config.yaml
n_layer: 9
n_head: 4
train_tokens: 589200000
Each number is 500 + 25 x the weight over its row's rms, rounded and kept within 0 to 999. Layers, rows and columns count from 0. Numbers have three digits each. The size before them is the row's rms in percent of the matrix's.

# gate: layer 2 MLP gate, 1344x512, rms 0.0505, rows 995-1061, columns 128-191
# up: layer 2 MLP up, 1344x512, rms 0.0525, rows 995-1061, columns 128-191
# down: layer 2 MLP down (transposed), 1344x512, rms 0.0133, rows 995-1060, columns 128-191
gate995 085:510528488478481535515461547474472456461498510541462506503461507564527475476504494492501529496508534535535515504472494489497518514514546499537572535513505483484496502480512523507444505463439514
up995 079:533484472515535466514443482478492491493539486508514500452535550487507496487482546489495517493485521502481502498490526493560510540520511465517535463478460488464535486493499489471492557485518472
down995 090:483479465502543531519500547533511488522507489537490507501483532481498490475472481527521507475496513474496471490503520495511448451523553497487485506447549468490531507511490536487515449500511494
gate996 111:527508510472514506507506557487510518494491461516510535461498518513487513518545520495490537518500506500581473503485528483502475513484495522537511501515501479482483483483526507470516567470498512
up996 111:497498485511514516495504446473559531499506556485525498487514519510536463504503501494507514476519532522501493477496497551459517517488507544514486476515496495518526467479499467537515533536496543
down996 108:494533506494486501486490529510499468540452468462500497527516534455481484517516488496506546521483516490520501547484474463491499439464518489554505515511519484460478492514518488505525524545496540
gate997 105:521440508539518516447491490464463422524520542536524545481463528507485484508516515460528499525489479506442478477502487519503556505511454514522504518512504505541521476545469475479502492478546545
up997 105:494470502538489509503510519501494522484483531526540496503499475488494516465464501463514495528539487499485540474473474474504508464514524495503494553515490507499549477473506494563500452489518492
down997 095:486462480498503530531495504525515524504518465527516500488497524522497518527531469520477507518488528546517485483513530488481521542480498471495529471526516492545520481489475498494502493505493511
gate998 104:476511509472502464508506522470450469444496493536532487505481495477527492460509495470510511507504528533483531481495458489484491447513500536495510549547534490514512463549527511533512512519538507
up998 104:504509486445477459498489513504491532486495491483510523550475472502515468475527517506494544457486501496483461495495480514514478461510502444509541501521505485464478529502503519442483499504482512
down998 102:472484524498528530483520469546490457476539544433480473487518490526513545488476502493484485529520478479522509494520501499486523530511477483506501507461479482533524498515499510530489480508462491
gate999 102:522504521554521506525518521509495525512502504528489489466484516483496514465565503479522507485495502493480490497499451510531454513496430446533553546484536472524502518529559488508514515538472488
up999 108:513492470521470510515492555495483482564485531497451529505502468534554472529520528498509482480505520490540472489514461471494461513557485516480514516542458462561493528496501455488476441519497526
down999 104:466522536473486485499490525479494469516538514493519524554509525512498514512505487419508484519505482478547523453496512508490489478474518527522512505474484536435519515511469539532544507465512429
gate1000 102:487495508514520470532521451507535476484523506523492487536469463489484483479492483496460504508514532458473524471529520487506485479481511491479516504523511496520508496502511468497483523484482500
up1000 093:500489529484533488471549475500484488486538500477488520491491539525509485497519547483504484515514460486505490526487459507499525513522501507494528474526506483507525472485512478477488532532557542
down1000 110:489528538525468492494521495493500515515475450547487470505518475476483507462526499488475501536518535490476505526520536483513519510489507519504545484492469513466444501536508503499481503466478532
gate1001 107:464544451521506518497488489513482497494500512542473510498499465483516538450496496526505519482516492494541532460507499485523527511484475509507516524535466495492501467492516490496509475471471504
up1001 104:488513504549494478517532484543504468516518474468504476484533475525471483513508517499478518496507496476523524528492528495493499465521513535524461462475494494505547524484496487515506491497505494
down1001 108:548536514519479512466489543523520505535494490462483480526470511518498500510483504454516495500502493480512504501492491490493473497503531450490523521488522515494473456522500510524517538476471524
gate1002 101:520465455455521500475503485477466525502504463470491534516564446545483520475479483548510478488502522470505494524548523505488465493508464482483513509487505509450508475477482492492539477490499550
up1002 105:520459485473495550530503504523513475472490485460488480496507529509568477494473516473490457494528470524522485496512495485490529507493484490534527487493488501486489520490507470530513500450524555
down1002 103:487561530548517479464525485489487514510437534514501487510498463499457473494503464560499525508474511468485483514486500479504486554482521524508483540508514484470499546510514531465505505561511466
gate1003 096:459512478475528484478510506516507482498514489506489542534539465500473459507482569491472514512538502476515463487535494504459474490459490500548500541488482528478442508504523496533512486506468519
up1003 083:521485506478482481472526474474543481536466466524496517524524477477489490520461543477466483503466477468489506517544507496455521494492512526481494494479564515478496492480548491506510487475484449
down1003 095:519492505494460488511439516532507485500501479454468441462479529520510516500492501510508487486495461507465515507486497532536510518476534457500513464490516469509482482490475494522461483506517468
gate1004 091:498456463556490501499488477503490477459490487480497426452483486497475510477497484552469519483492480498470507483482533507487510492502479516532500445467461509495493492526512453481516540475483493
up1004 091:577513528505494463500522524518493460511482491503530529522484479497461512557486514506546524496532479485512531512481488523552511527526536509507467499512491507488495526486499530520493457535502490
down1004 094:510500484526572510490481487438491511492502509472494461490496485525540468483508475459467487492468474560530473435503525481427507509509484521486503511515489531471500431536503461545543508493504496
gate1005 104:509565470520516496515526512515469488516521496491521462483539518499532492561502492498472495520493554507483534452518489484477497523505520527477507474517458478504492532495484503494480536473488509
up1005 101:530504532520521524515494493469524547506539505463488487498498458523509498514497491470507497492484546522505473471522505472472517534488535525475529506488495510536468511516497484444493527505543522
down1005 105:493448510487486497489528474513492501519502474466546475537494508469466516471505520532466513504521478499513453513501478495506520512526472445529499478519495514479507508464484463507481466516493465
gate1006 097:515522488504551538492538536502504478470503507491501517448541470527506483511484480447475466496505522503520520510535509484493466492468499504476492503498486516495508485529496469513469515447537473
up1006 108:479552472486496500497531453492493495500475460491528544518463508486500491507515480451476519511487469497512505478497534473507470517487475484414540520440493510517494502506473516538495523486520490
down1006 101:511489517527524514532457528490499521526465480498480477515508501521478474516507560545526462512531510526498479535491470503508490464508537485512473468543472473500508477484485449476522479501532490
gate1007 096:516517486497486505486467499500487497459478503496477496469492535494497533530503506477474476488478529527497492495455515491535458526497490496516521492530494501496463487485489517452493514528537512
up1007 109:472515500484449522503451532503533511453480523528512518516511534498514528493509456477517499521495469494473490526421500522487474482501516465509468497482477502485484491498497448499504551514496515
down1007 103:558557481492550496494528506497513489534559517519504494510508492504482484530530473499540555467506532507491496526554487469519518490510469514492470494494534502517508488476520523479526463476480489
gate1008 103:493470491556419489444522505507478518505474505477506478477497491489497460522510499532546486485474520476504516497515497484475494492500523470497508475497530531500535451466532514524505498443490479
up1008 096:465466458518476484517550536509525534450522503486507520462498506523527476532481525496528503490528521476487517477490467447500511528491543505525574530515515543533509471506522483525497524490511505
down1008 096:535552519473539515504514512551526477503492508482509541483501457495486519519510482530471443520495502559482469492521466509499507516488521486519497454506484464475484558513520485473512480526478473
gate1009 104:465479467502529466498503502518458500471538483508496480475459494507459458488538513472447478555490517506501420474458499506519533483491492528514461494506457460519548525480522523515503492544468490
up1009 099:518483478470485494494530537482480534497512551476441509529489502483513504473474496487502511534486513478561464504510488438560527503516514477534497520514524527501486510482469520541473538474536495
down1009 096:497521480506499511508510448499522457454451498496490487483446497522506533479534491500478505508514469494489495483432506549447523495506533479505503534502506526490472503501494482533506499526511539
gate1010 099:535483509564532487487525443517480500515544472478446469495521453496454475502489491533542492483522498474484512484508503510494487506475519524539514530532488503511504463527487525482495507486474508
up1010 100:498524499536546484546523483496512504435450491485493488520509477488492521516504498479489495488518524495530449483459460516487510528502487514515533544505480418512544474503476547514507474486512470
down1010 102:533507476498499497511579558472482441508492488526524551528534515544539528513486496507507438471462543492475475495499534516475475503516522444480520469506515502478494525494512463470515506480513518
gate1011 100:519518519507536481477500496544465493509477521517477519507504493490513486499482499476498496499460512466498509469491529503491477485489486493529527522493471460544577488455472493553476501498522484
up1011 101:498501489543490539524515451519520551525507520507508500495506480525519464499546541470467505491482493503494509540483512475506499411553522482543483484557471503512510504504465483470499520464511466
down1011 105:494532501462493497467482538474478502516478506500499501485522512479499573556464470512547511500477511497552497450547516482497486515521516465490522510499497523557469481472524511492458522540462546
gate1012 095:462505522490533539562537523537496470467481484498510461459487489483510532502540497514505477466540518545532496529497521486494525459510491491488504472479477525465479493472453497490505494488490526
up1012 114:544543493476501475503524490505466472492453512508523497544453522521518498503501451438529522499523501520521500515497490509515509516525539566537467516553503483512503463499505501488486526528515539
down1012 107:469517513494496502485493503478528471511516503521473482477542519495544503510499515499482437500467476493525514503468542509520503538498479471495493522452489456495526491510510532531537530515509490
gate1013 102:512549491480495467506518496531492508546497537486516511490507517507498526496502494484498475515524488510537473530519480512474466509534479522457464492474494475496514492482517466494511505514506523
up1013 101:514483481547524471454480527482505505539448488452488527522528472515518493498500497510485548497502477533498473484459494478488463480488502493492496524498494477515490431479500484471528494516480482
down1013 100:534536541494465510559499493471458499473513470509507459489539507459511532466508509453502467497478521507460545513500482466525532496457535504499509447510519518501517516506489533500535520465484494
gate1014 102:496499488538518482503457505487508492478509539518514510492491460514475465498471492493517506511486501439518478468481488480563546527464533475536434463511485509497495555564539526512521491515478507
up1014 099:492485491465512480500476469495518446482470487508456525526489488485461514498501490494521536489497501490537494533486508512526509487492461529498455486501462489525497460492470472521485469522487491
down1014 102:505486454517488473500461477488531474491479541512507458494504490492542488508507486524468514516518465502476491511497485502502487531506537490510526503462505516447538500517495551507482492501512504
gate1015 106:495478519513548499535496540472493538472472478542504511490506542542464484435514499491456539502505487530498505469502523477514481457486484510498499519517495469507485472481512522507460473477510521
up1015 105:471441470524549513555486486495456483527506486549480443486518521493558494540477497494481496508504522528489518497475532497493494476507508511533500506509520504503492497500486521512488548477510485
down1015 097:479502491492494536458495503522440526492495504484495514480535462489428496537484460516500483485472471470473545519524497544512539466536499526454501546506487442494537488488462452548489521517527479
gate1016 104:498527449436522485518498475472514475503501500503535513471509521487513501475512542490476510505463486504491521500531520500552514477532499532506513515509465491495510474510555499466464504509497522
up1016 089:536484536529492483513500499513502558507511499489472468511478507514517486537480478510503524526471518506470512519480512478475467499442470496511453498507534506474506512513519518526533476476502475
down1016 103:474481493429504496521481478489485451488498512512556521487533514473500518486512488505485512535505478525480508498506533528530476508494479495490510501472480484529505485539512548470481473505481503
gate1017 098:524528500534517487496486504456534512476485537549468495489463510486468459463475514510523494488458494536501481482520505506540517492472472524492520524553500503528490481445513479449518490465465505
up1017 102:509455463526479523425478508519479547479528470514479525510515485490498465487454495482491521520473556500507498534524458506541505511466520488493512521477499500504484521483503528475473505536499509
down1017 099:489551507531482468536552493474566443487454507506622498479502535525515472454534491462514541494481470486477521488499512525472498513477491539494534510486470522474503457529489460490509510505499528
gate1018 094:529495506508477508471520515496519520506494505519495495515472505468490477437471505511506453522493494551465503513449506497530499478499503507522487509539509539519491496488530516531481498529547500
up1018 096:515519499461551497502502513497475493536488496479522502471532503499482493530468499502462501521524516457490538532488490497540498454496515480455465521473507507525501495500499475483460487483520506
down1018 095:466504490517457515480521479549488496445542503490482528546465505511478482463550480526505496508496491503525496460491463560487506514500508510535488463550510527480498511512481506539489510510502527
gate1019 103:494503486512497517534499504527510542484518503516540501542515528470552518506445470502532496515509515548474524489522501518519511503520496519534537530496485478515512482522492470454510494486481509
up1019 108:458516474524493537509482520509484529505487493458541453493538537493535482503466511478548478509505496485466498494496542454550469515494487517485487516509497499499491436459492502530497455484545482
down1019 112:512481546459493490549547481473469435480512554527501467498516535477512512500507500549459486497514504570519504554543457522508528478507520512521505480476489483491523466508469507524478508518487494
gate1020 105:570481489457494481464469527448484492533496508515506522465494439523493507478497483520496499525510527506503479467484518475467547487510518531505503500540493476496487535537496528492537475541491478
up1020 097:486516540549494504506525574496528532469528475492490465512489499458452514460524475499482488522465521487524506517515454528505554498492485504532506508500501527503529461467455520480462539467531452
down1020 104:473524477476542497477525478521508531486495498483470496533449451570490531510473504476510554517548509507497498538543516472462474480520473501517493512461469521477442530494525468510497462518490494
gate1021 099:491518514495493500563490499504520482477534450487525522452515487492534510569538509528538536455505505490485496481482540507485513506532485486466501518513456517493511512490538518498466477516494508
up1021 099:503493517531528521566507538505504502506501487485447506507461485508511527499516492511487518487469537486469502526488503512494516536460461527490510483510469535534532500468521489517489580489471461
down1021 102:504490476465475458500478500486518492504507465481468541475502516478509505510526485553508497478519480517523501518508468485462479520520464501521496500509515518523513489515502495503471491490495495
gate1022 103:482547481471475524465549500475483542464508504519498485465492506464485483512494483468565477537490505504507525510524451560515511513533469524544531472494522493539508509465500522496468530530505518
up1022 098:486515512499508485490491499499525519473488467479479557511490533520464508493523502524470472484483501474521511455489515463463479506485509485500489511496496534479488488530461486491543457456525529
down1022 105:479515494518503503454483532479465487502518495505500475450529481463504489535468466502531503516500515505484455498520491488511513480504491480500511466469495474521548561485526529487518517488510509
gate1023 101:467502478467508492421489534487465507503526509519508493461502565493490537545553505506534506527497450467491513490526484534448462510494500512538484465508487480499473473496517498527481528515486496
up1023 097:468511499482463503518483470529503512528512516554531544472498536477480506527522536477508476493454491496544538499491513504511498523504493477487484485483484498491487520490512550509501476520525471
down1023 098:499526502517557490489503513480510514471435499493487555518573457523543478503479476516485558502531472526496474567482478493496491525473489497537506564514508472527457495508453516499522492480538499
gate1024 098:457521470537509485498489497528458534467513510487550451476512472474532478508488560474461496548475510506524504493469538509514508489522446496499514482517523465516548486488498482459474489493462509
up1024 103:494486489454510526501484480524487527499554510523541432505468513542508456509493534470533461511530555480483493541471502494521513534547543519528485479487481511492504556510481498491479516450504551
down1024 097:493470524522504484543486512536514513517483512509493491481545518480543542512500488533468498498474500517470545520527527502517512474536481507479517482529519529489526441501505509497503442521533514
gate1025 112:507473479515513531505494509526512511474510485455531528468510517443502480516427458502468523457520580469523470524505527516489490469522497540523468499525509474524451469549519474510474498493492488
up1025 101:495476463501485497460493464493512491550533552489465497515500520514547515502496533538540501529521497549530505499488525489491473511490497499510516486486461463423501487479494528511494508501505531
down1025 103:539502526531511477497467530518488561434501518512527489475514532497481484492485495431477474489492495486513472467509477492521501492521492516481488479506485502518492551508513481512486490546522520
gate1026 105:488477518515518531546480537460541465495469527497501494489458506554472537495505514507520483464520515499480563479480529473535491494509517508504497479494470505477515477451502514471514522472454490
up1026 101:539517470469503527492462543537530492504497496470483509495492469506542490512473522527478520491496476549493516544480511530466500528509465538487505485513478487471462492503455466492497489512492535
down1026 105:495482518541520519556489478481500511473494481532520501449469497518531509501516484518519463514475469505442460474444517471518474476501541487519469516525509537506516537452546481475516482546482486
gate1027 101:479523478493506521466527499525529521533511472511503462505466521513504530497485516452476513512466511503512463533504491550455509466564519537536482515546502492514483488495503481480485461491529518
up1027 108:452472500530502494571516517521469514493521485507463468496468507511523488506534519536477518475487533566499482533540503487519533463498489491523535541479513490477545544439510513516517477504514491
down1027 099:498519493477497509447510461445516542455494528499508497515507520503553506476487461484503517516511494464479499513461490535512491502507489539461499515471512513528504495508468471483498493555477520
gate1028 092:518511525458484503446501478464511511450469511436520448503522464454523514497487544516530526498524449493476531513495543513510518498448518498471442501507536486489512497514490459501532544496515491
up1028 103:499474478496494525462477466516487521542521483463473504509481523488483529516535482478531482524462555461510486437501482481536470497527453543528477517478528514465475501455481514513492458535542460
down1028 099:529507494489519458525486514462491509499485496519511520504544495528496483486490506485448526479522467489500528532510508504450529504495532494457500480556471501506524519532498485501514553483480537
gate1029 105:533500491480476506450540466469507524502477528512512505487513504520496527506508483511503517443502518529465530512493511505523470538482526483470500484506506538513523553549501472472493507544524477
up1029 107:492451461468491500544459516483530522474509523527550536526521505505511555504500515484450502498510509555542538491504527554509477531460511530476522512474513543493482520510519462499525519510527532
down1029 106:495501536510490507504547510485526464509458508500464551519500480503522463487422488520459499451511505502499488499548511494502525472501472513489464496514512499504471496533535489483514480498468487
gate1030 107:461524512459544514526527518480467469503506496509502511481478492500469494534505531524518504522490510526485496473483499520437494467507479470513511500510544495437484506484483539473518534483507478
up1030 112:482480487506528520427493482495495598495477536529488522508507530520522513474445520501518478468505509494474473503456556493497514506529511517464477513488513521528509469489517494536492512514574499
down1030 102:528502479506505521499501519471528496477512519496451468509525499501503516520539529545494486501525544485490480516550524515498465514473479493493496493496490454457505529518447493503501519500465472
gate1031 102:497530495445454507521511505481486491497496512475496489496483563514451502533520511496496475490511483516512504494483504502507497554547531468500569493506544542498506525531542549489486511449450519
up1031 097:532512495486501532498486550461501482509479525453499545490480545507480505500507544481501500525512494480505492520512530505501480527506553510441501449500512548480494480514501536498528504508498519
down1031 103:503485527513554535480456441544498488501518480555456482482491454489550511507464489478524497486483480489501467509517504477477482452460490543526471484502487486528470484474463488514528508501473471
gate1032 104:495494506506449508522479541481484525464486477498510486461531471491497462500502527490536491447427445508489506507497520478500584507465503480475494516495525510481546474529496471477489503493519548
up1032 104:499518487543456514496485523512541515477536495506535491467479468508517535511474513502503459516533516452521524490468474515481508462537472535514503492528488496500557510477487523494522477507479535
down1032 104:475476531506476499543515516484436466520454481489522495466501533495473443481497474536494522488458488514475489525531507515507513543509495456470483518482510452505535479512498484448513526522496517
gate1033 089:490565470520533506543442558485469476526505482492486522496516440471457490515484519521545480507481510514492506463495492487476502487492520461497518479523558510500502507518505495475481516518512481
up1033 097:527495481490494509546483442487489527484489480509486464496460484543498481521513511544484502479533470485500513509534487528515501507510476492534526512511491498510534525523545530512514500508516457
down1033 095:489490521478493507506508511501485481499495505450492476492528481484509520517532489485543465553466535498485467522496483457501484452482499514465487470503503508492485566489500482464463529544506536
gate1034 102:505490501506475517444478445505515521462503497469510484499501530558471493515458463512481497477557487518477500553529528510530488476469498507484513479483489508537488523470506513530508540531533510
up1034 107:470526494496522516510522465473481499491505516485498501486478522497536438534500482463489473507486491491461505504531519496469469552496490505527526438560454521483452512511524470528504541497519497
down1034 102:555490506506463527502490480497512502513516532478520507483495425525497463506495523556509530492505435505511506516494476508487451479511485502489479485520501486466489491484531508498502503504521530
gate1035 095:541523521540561452482470515498497470500490475548499499494504501492491500531460521438508468475497476522503509493506467477534542494533521555536528515500491480464507502482511514520467493543482493
up1035 087:486497488489453531478538515488509481503513508487513490489493498507514503497495493495414495511483513442493509497529495521520508467491484523528491451480478498505528481464452468481510502479473489
down1035 089:507519476496559465486535549498524518477502520550488521515505524514514477528522498542491445512527460516513512500522480488482487516521509493486499478511527479463496458482512498511500508537503534
gate1036 104:498467507455446490505468508515523499517468481521467481542512492523442496520508478522493493534484479548553512460470494436500447449486502510527500480493513520507512504541504512475528490511535494
up1036 114:518526541472511479513465460512505534544501502533502540490516525531490527481533483479526531537529487473512547451461513486506476497525527498470496485478518541509508525516538512495476465486469482
down1036 106:493486519549524503512556488534465536497512506509469449503484528486502469498482546503500519528449505498471474517506515502497491475460469541532481552500490466505528466520507489455536508425524514
gate1037 104:459516492510518501503509479542493531485509487497480481475507481514534496527541465442496466477475483467469484457515514537526544499551522528489482487522513448507498473483501529499487532464477514
up1037 101:474497482525530493491464502510496502478480513505530531481506494494476499528492550527512486520492523489498484475499481507520554548533501480492523510542503481516463485505541556515508493500513481
down1037 104:512510523499506548480491512471480469494466497485503461501482537521489466533491522504467495535510501483456514457515490478514498486531486481548496509505519496504493512498495531484516532499519486
gate1038 102:480511558471503484475500501487509518520482481513512479547535497468461511527506474540515466468483516470464449516473538494501496495484483480478484512522513444538488546498498485486480485497495460
up1038 099:526477503503470526530472483508558475505478503509536486547481519499492487531468530529501528513487499504439519505446525497487470531510501485510461508481506502510517477478491534488451506530459495
down1038 101:496491510470497490492492516512489476505509496507511523462495489495508469496505477492508460498507503515521523501532480451522563477528486517518473451488524510444496514525481527487508508532508542
gate1039 102:503481511527461539500526503519458492486484583500490488501456490474499516507466473509521483546527529478441487459526500525508493472513518475533498508518545519525494496500534508474515496504515488
up1039 096:507545533503511501530499487513467506489498482478501504486511464499501495523524499504503513414534508468519500507495506515476474524472483522533548495486507466477514534473480482521477484483507503
down1039 099:454500476523500536475488523514450508485489504527490495463501536495481525502496522497508484550534525493466503437502517492519448484473502499484483500524490525471474482500497535467515511539530516
gate1040 099:506488474491532529522498495567500472512481531530530535494498461512516487499525509485460470543511480453485454502455508471516458484524520501486490512490462498498506497456565523484523535504578503
up1040 106:504445472514473485462530478483479558500499481511515503496495482498526448524476540407498530519505471495475470519522507510503544486514486503507478484498503474531539482468520514508493485436501516
down1040 099:538540474466528485554481537501537452481482494506480508484523516523489534490506492586517525476455460526506505506479484503505489518486514481463494465470490485511469480497513523486502484558503530
gate1041 091:510479512547468518492524538541499527492500482547547466515492505484504502517551491490484474494490503476461480497516518479462495543477491462477508526504507499490517510504508488488474502525463480
up1041 114:559470475508487481500482528487521460483487498450535483545512502499515492480507493498487497525478499512494468488526494553495495548476529540486504510506514566494500490503523461542484476469498533
down1041 104:443483532522483532523494464493480519496520517503485548485492497529503520506494483515504534496522483500467544509504517431526526498469404531497519471476496467497507537426489543527477481511492475
gate1042 102:471478506440527508471525502494512506470477506503538513517497527531476517512509495453486479522491531503491459492492513514508491457480502492505508507482478521480487501494484496509508549505501473
up1042 102:502489527486477540516501544474498514479464514480542474502487440499521515521489506464492512465491531480515473526559519504483481517517507527535478535513493442498480473478439464494480504537495457
down1042 100:465467445469523486495525539521504488530447506499531484544482506484507493561461516467460475498499504498516510453483469490494529477490471484492505526486542541533489554547461503508458517486490520
gate1043 101:514517515494522462518485479496473493493489501481541538503469486506507517467524470529486503530486492548499503495506464502530514500513561529521509530531491548486501525490460485487501501495517500
up1043 105:522500519479489475465519473470545499515469481475515551457512522449492527470498450495467532502504478553505519500527481499496502483487511460506513506551506485533511505511487502475460495510497476
down1043 108:471502517498527476533489550484460497480531458525494476526485486540513456558509525494532458489510526492486488464462518501497466463485486498522476489460522511508468521455498487510480520505500545
gate1044 102:505510479550517485481524551461493490471532462503518519475485482499508495488497489484485459449516449502472485478450494505498538465511469473487479502472499490475516479490521464539510527498503454
up1044 102:466485483447517530489490529499481459539501421520516528537491484508520502514497486508473517505545495474521528483523492475492499478472504516472497481468470528520512539468451515475480532516470439
down1044 104:510506475576476505513494498448479514513491541509490462442511514485491489478505498509520483501482498525502485512487526484502521511479486499514506535526513491495515481525537499483466514506491557
gate1045 098:471513508481477457535459520509513501494483513534487499562465435498475506537503484481497514493508564531524501504491499501528518510485533517530478501507504514495490498529474509522479478507505474
up1045 109:498465467522502468503519476476506511463485506536491491507472467493502477470502492481456499463476505488495474551499546506492467493466514506493502495462532509477538494518482510497475461493498511
down1045 105:503520444497490491460528493454475492524502511491484499461507533492482523491484504555526480519534504508485492477502534528511505528492490510512484519545500505530484490471501479517523498514511489
gate1046 100:501523497510497524556476477507461537482506522484500525512514509507485466467454442471499526494528478516493487470508507491531494540489469533505486533474503470514488522516504504524471526515451502
up1046 099:508544485493483484518463538490513586526526515485469490514538520486532499493520531500512529569528524488538464504468504472499509519503494491515501464505485504531479481513537528491495529510472535
down1046 097:486475488514516504480481498514505502473490465477488456517487466495474499533543486510494467461482509534502500487498487536500489461510498490532499482501512503481552501516444496485498467492479514
gate1047 097:499500527486520484519470521491489494480517438544489497511516507509465474521468496495523440525505488480503525506494502481478518475514488476519511512513482527503454480497462533452499499515449486
up1047 101:486490469521468466490535537522513513481457530483522516514503513472485520490523477465501494475495508485460468548485517522496453448511500521460535508482478475511526527522533529515497491538569493
down1047 109:486516499501527489537477472529478486525516506523468466481458473530488490505485549511478503532523504474494434474492523494533543517503535520463477488499525522521494499499486501504517523503448490
gate1048 096:483528481487541477543484471484505503485476509490493519483506553507481501500477541465478487497480519498511484531477533525486476512531557486491460507499493503510499495528521544526536479462503511
up1048 094:484485510512455476500455542471525515530491477552511474476460504474532466511482502518507499502547507518485497495466482517485514518503513491512461526492473470465519529465484486508501474519542508
down1048 090:484510464491532512560514490517483515463530550451489501532529520499509540469477502474486517476478552453496499529499472498499475489506467475532501448491496561536455497496530487474514534487523539
gate1049 106:498531493520518542502493479501462489464524536514472501498531504496486503530522557477500508499502447542522522455524504506459474500551500518492480512501502481502479488481469511509536497440507511
up1049 098:548469509468499450491474508485495476490497532532512497463519526505446511527514494493500509490518490509488507528524467500492477508493481500542513497527519489484511527521536531500498499482516489
down1049 099:479514455521512514524484485505484496508504515494508520531493487459554496495529490486521472453450511504522489466512507518489511494490506503529508570493482496490498511508460462535478448514428498
gate1050 102:477502524518509486522473471491478482501501499515475537456467494526563493484486462473494476542469434464518456501476506509476518444487472530492487477505541507489502522520485491486487500520503505
up1050 103:519551504473508470530501507471493471491411470500480520514499501505531496518473498467460518522490465504510445521503491499456484487486501506474493519490540518465506515507519525488518511520509485
down1050 106:501486488487521494499499499498518533515548507511486413507537463511484490508480547499541484457539547516501509473525515508549520525554509509505505508554449537557511532538445492504489537504458507
gate1051 106:551491509506486499502491529490441454504490504488485504452534484447514481515529452428505482504519495499494544473470510515459521528447518487515469476516490494526517503472474488507564465487482468
up1051 091:493472505521502504511478486516475451553469516475470500483528498504544483506525500489517500536579497549497487445478499490440505545500498539520494467484515477480489479484507493543539490504497487
down1051 115:450501485462542511455560525512528520500530508535488534524548502524463512478515500520497516462512518493497475505474498469496469450566516491489498529490532479478516503474511452514478510491522501
gate1052 105:502495507488524441493454503498469497508526492501540503482487490485437514484514492508445472475511515469484470523492509536549472507494499491506520489485470573552488517496540497496482548492477498
up1052 099:484516500477501433509507471505460499468505508476483486480498523540521471469463484494481443547479515504466490564501497479506464504513539481463516480484496496520506542481491544479464497458508516
down1052 109:490495465477485518480513491481497465496515507504486512520493476469538512517497490492510505493505484505512517459453481499497511508498526525503479454492494503492484500512469527530554479525502526
gate1053 089:504508511465489531465520507528503512478503495485490494501520487492483490472493531482505506528506523491514528508489476501494548487492501476467500536465523478542483519515507468490469471499487530
up1053 083:494471508473495482542501481467484464485522507518536512500470544495491508520540478480519493489481507473472496502490490486468538514549469465484483488474539518516492519491490504478522483473484497
down1053 088:483522523474499555497502481490494500473506516494475504519486472485536512480503518484489500501472484465503550488489507501486494512508506480499475533497499504495525502522521530511517495477513486
gate1054 101:480479515552499484513528476508466530501488504517494544481483521471535520519515475449517517491483488482529473477530505497479530501502484513534548497492465500467486491480500486504509468524524552
up1054 094:502535521448514498526461490476500541518528472510495474479491470476516472490443512505516519485483470489521497544518497519539456458488501509493492510510585475476518517526523507506510528494488514
down1054 100:482480505536497487499499513521527447511473477481506522463529479512474498529529510509510508492509487494507495481494514450482502527507488493560495511479469463491487513473491547507531480505541498
gate1055 094:507519502545477481524472518524558495548462533507528493519465501525501526464500471535498495485500478506527507526539502510500500523490510545467486519529453485494498495544503484468515503547495566
up1055 087:498508491487481549558499496427493513514500496498459468472494471496474497496478495464511500499481495531510478484534472507500510488526503478505507456511519480483510507440485472492503468509515484
down1055 105:486494518530506497552507538525530461517492496505529513514474494482511447536469500528536545516546538486497497499519529501518490495454501490492544499486533544482508514497521505531559512516491502
gate1056 102:492487524533506473498442486499524520505473448454502474476505519461480543539493535487527488471485481512519513478496507479498447505505485483472496500544449490528491519478458507532491493474518492
up1056 101:489516517488487499466502498508518488486466530500538483473533502462484545469530507499504502512488454521501513491514545500494490482494439545495465477523482543485479514484506490485516457423519492
down1056 095:448497484505498473479507507461450480470512489532500511498544478527530501510471510513505504444543540484487508492508499482483518500479531484529496474505544531483479516501509500508494545515509496
gate1057 100:496544531506534529502471475538493469492493501464501507497504494489491522536506475443439491485498513473544505523512506477494509492490491486483527523502522497510504482506531491467528497488499466
up1057 099:493489533486505496471501484437552509509465489474567485527510480524497462507479515497540504483497502505482501482506540476482468514493530520486509475535510505494509534514458534501491467483513476
down1057 098:477496487475487495529519491512496428446513486525498511448501463481531529453487467506500530518507473443505483512482486503461520510482453517503504510499523476489479488497547477517462503468497513
gate1058 090:476519490515477516486469483466501485520468511525499470512493505527470494476509514503492498508542504513516515501476499515529526466499513532524473541490480505537505513524495477476520466480480533
up1058 096:503448492479469476504504479548503503468495511475465549509507511474510520492515508481524487485510553509493516519529551535515511546504511447472502498518500505462467488492501484528466512520514516
down1058 101:470515472458528485486457432471528496541551504487460515464504517546513515475476494518468497499511471498534536506493493544507483472510498467487496527537496519513536480509500498492534454509523569
gate1059 084:497499518508477483522500528514446501511486496525494480490475474500495501473480529463474531513516490533460515465519501516475519506481512497505473501563549525486486534421486505487502469503522499
up1059 083:486499488548446466520501454476564480516489496515470503481478476477559508516475525499434496476544492541514488527530531487520492495493523520541455529548480492461521509491512479486546534513489487
down1059 086:515533502491504472475529525474483486514504508459489525513515483520505504487492478484472488517480514481464489484504477511485548508477532504511519508531494495564554472440497523482493504510525497
gate1060 095:492499467498490468516520479555489498498457490481485498510537482500510511465513494518492517509518502503507504479514525532491512503495477517503471526536516494513471516449493522463494516511546508
up1060 106:461505524464519533483533470437517503502500498454429486525465490448478483506503451503481483483522515514464512505441531480531500491498494464494511492514489470502491511505514475481542520520531543
down1060 096:534492472512525476535482535466553467511508481495509515509513527525527513478540498482544519512530513482487500497555462520480468495509484493518538530490517559511533506492462540526465504492471448
gate1061 103:523504549499489476513527520513460494506511497523457514516504509467504538474495475477517505487480550503480526503463534512515504516500482509504478515485455503512502454509456515482513521522527522
up1061 094:487484498470439492509496497518494487497514503492468520477465505540537521457534494486495469518505542519470463517517517539490509512530518508477512521511484499508534506508498551477475511499459531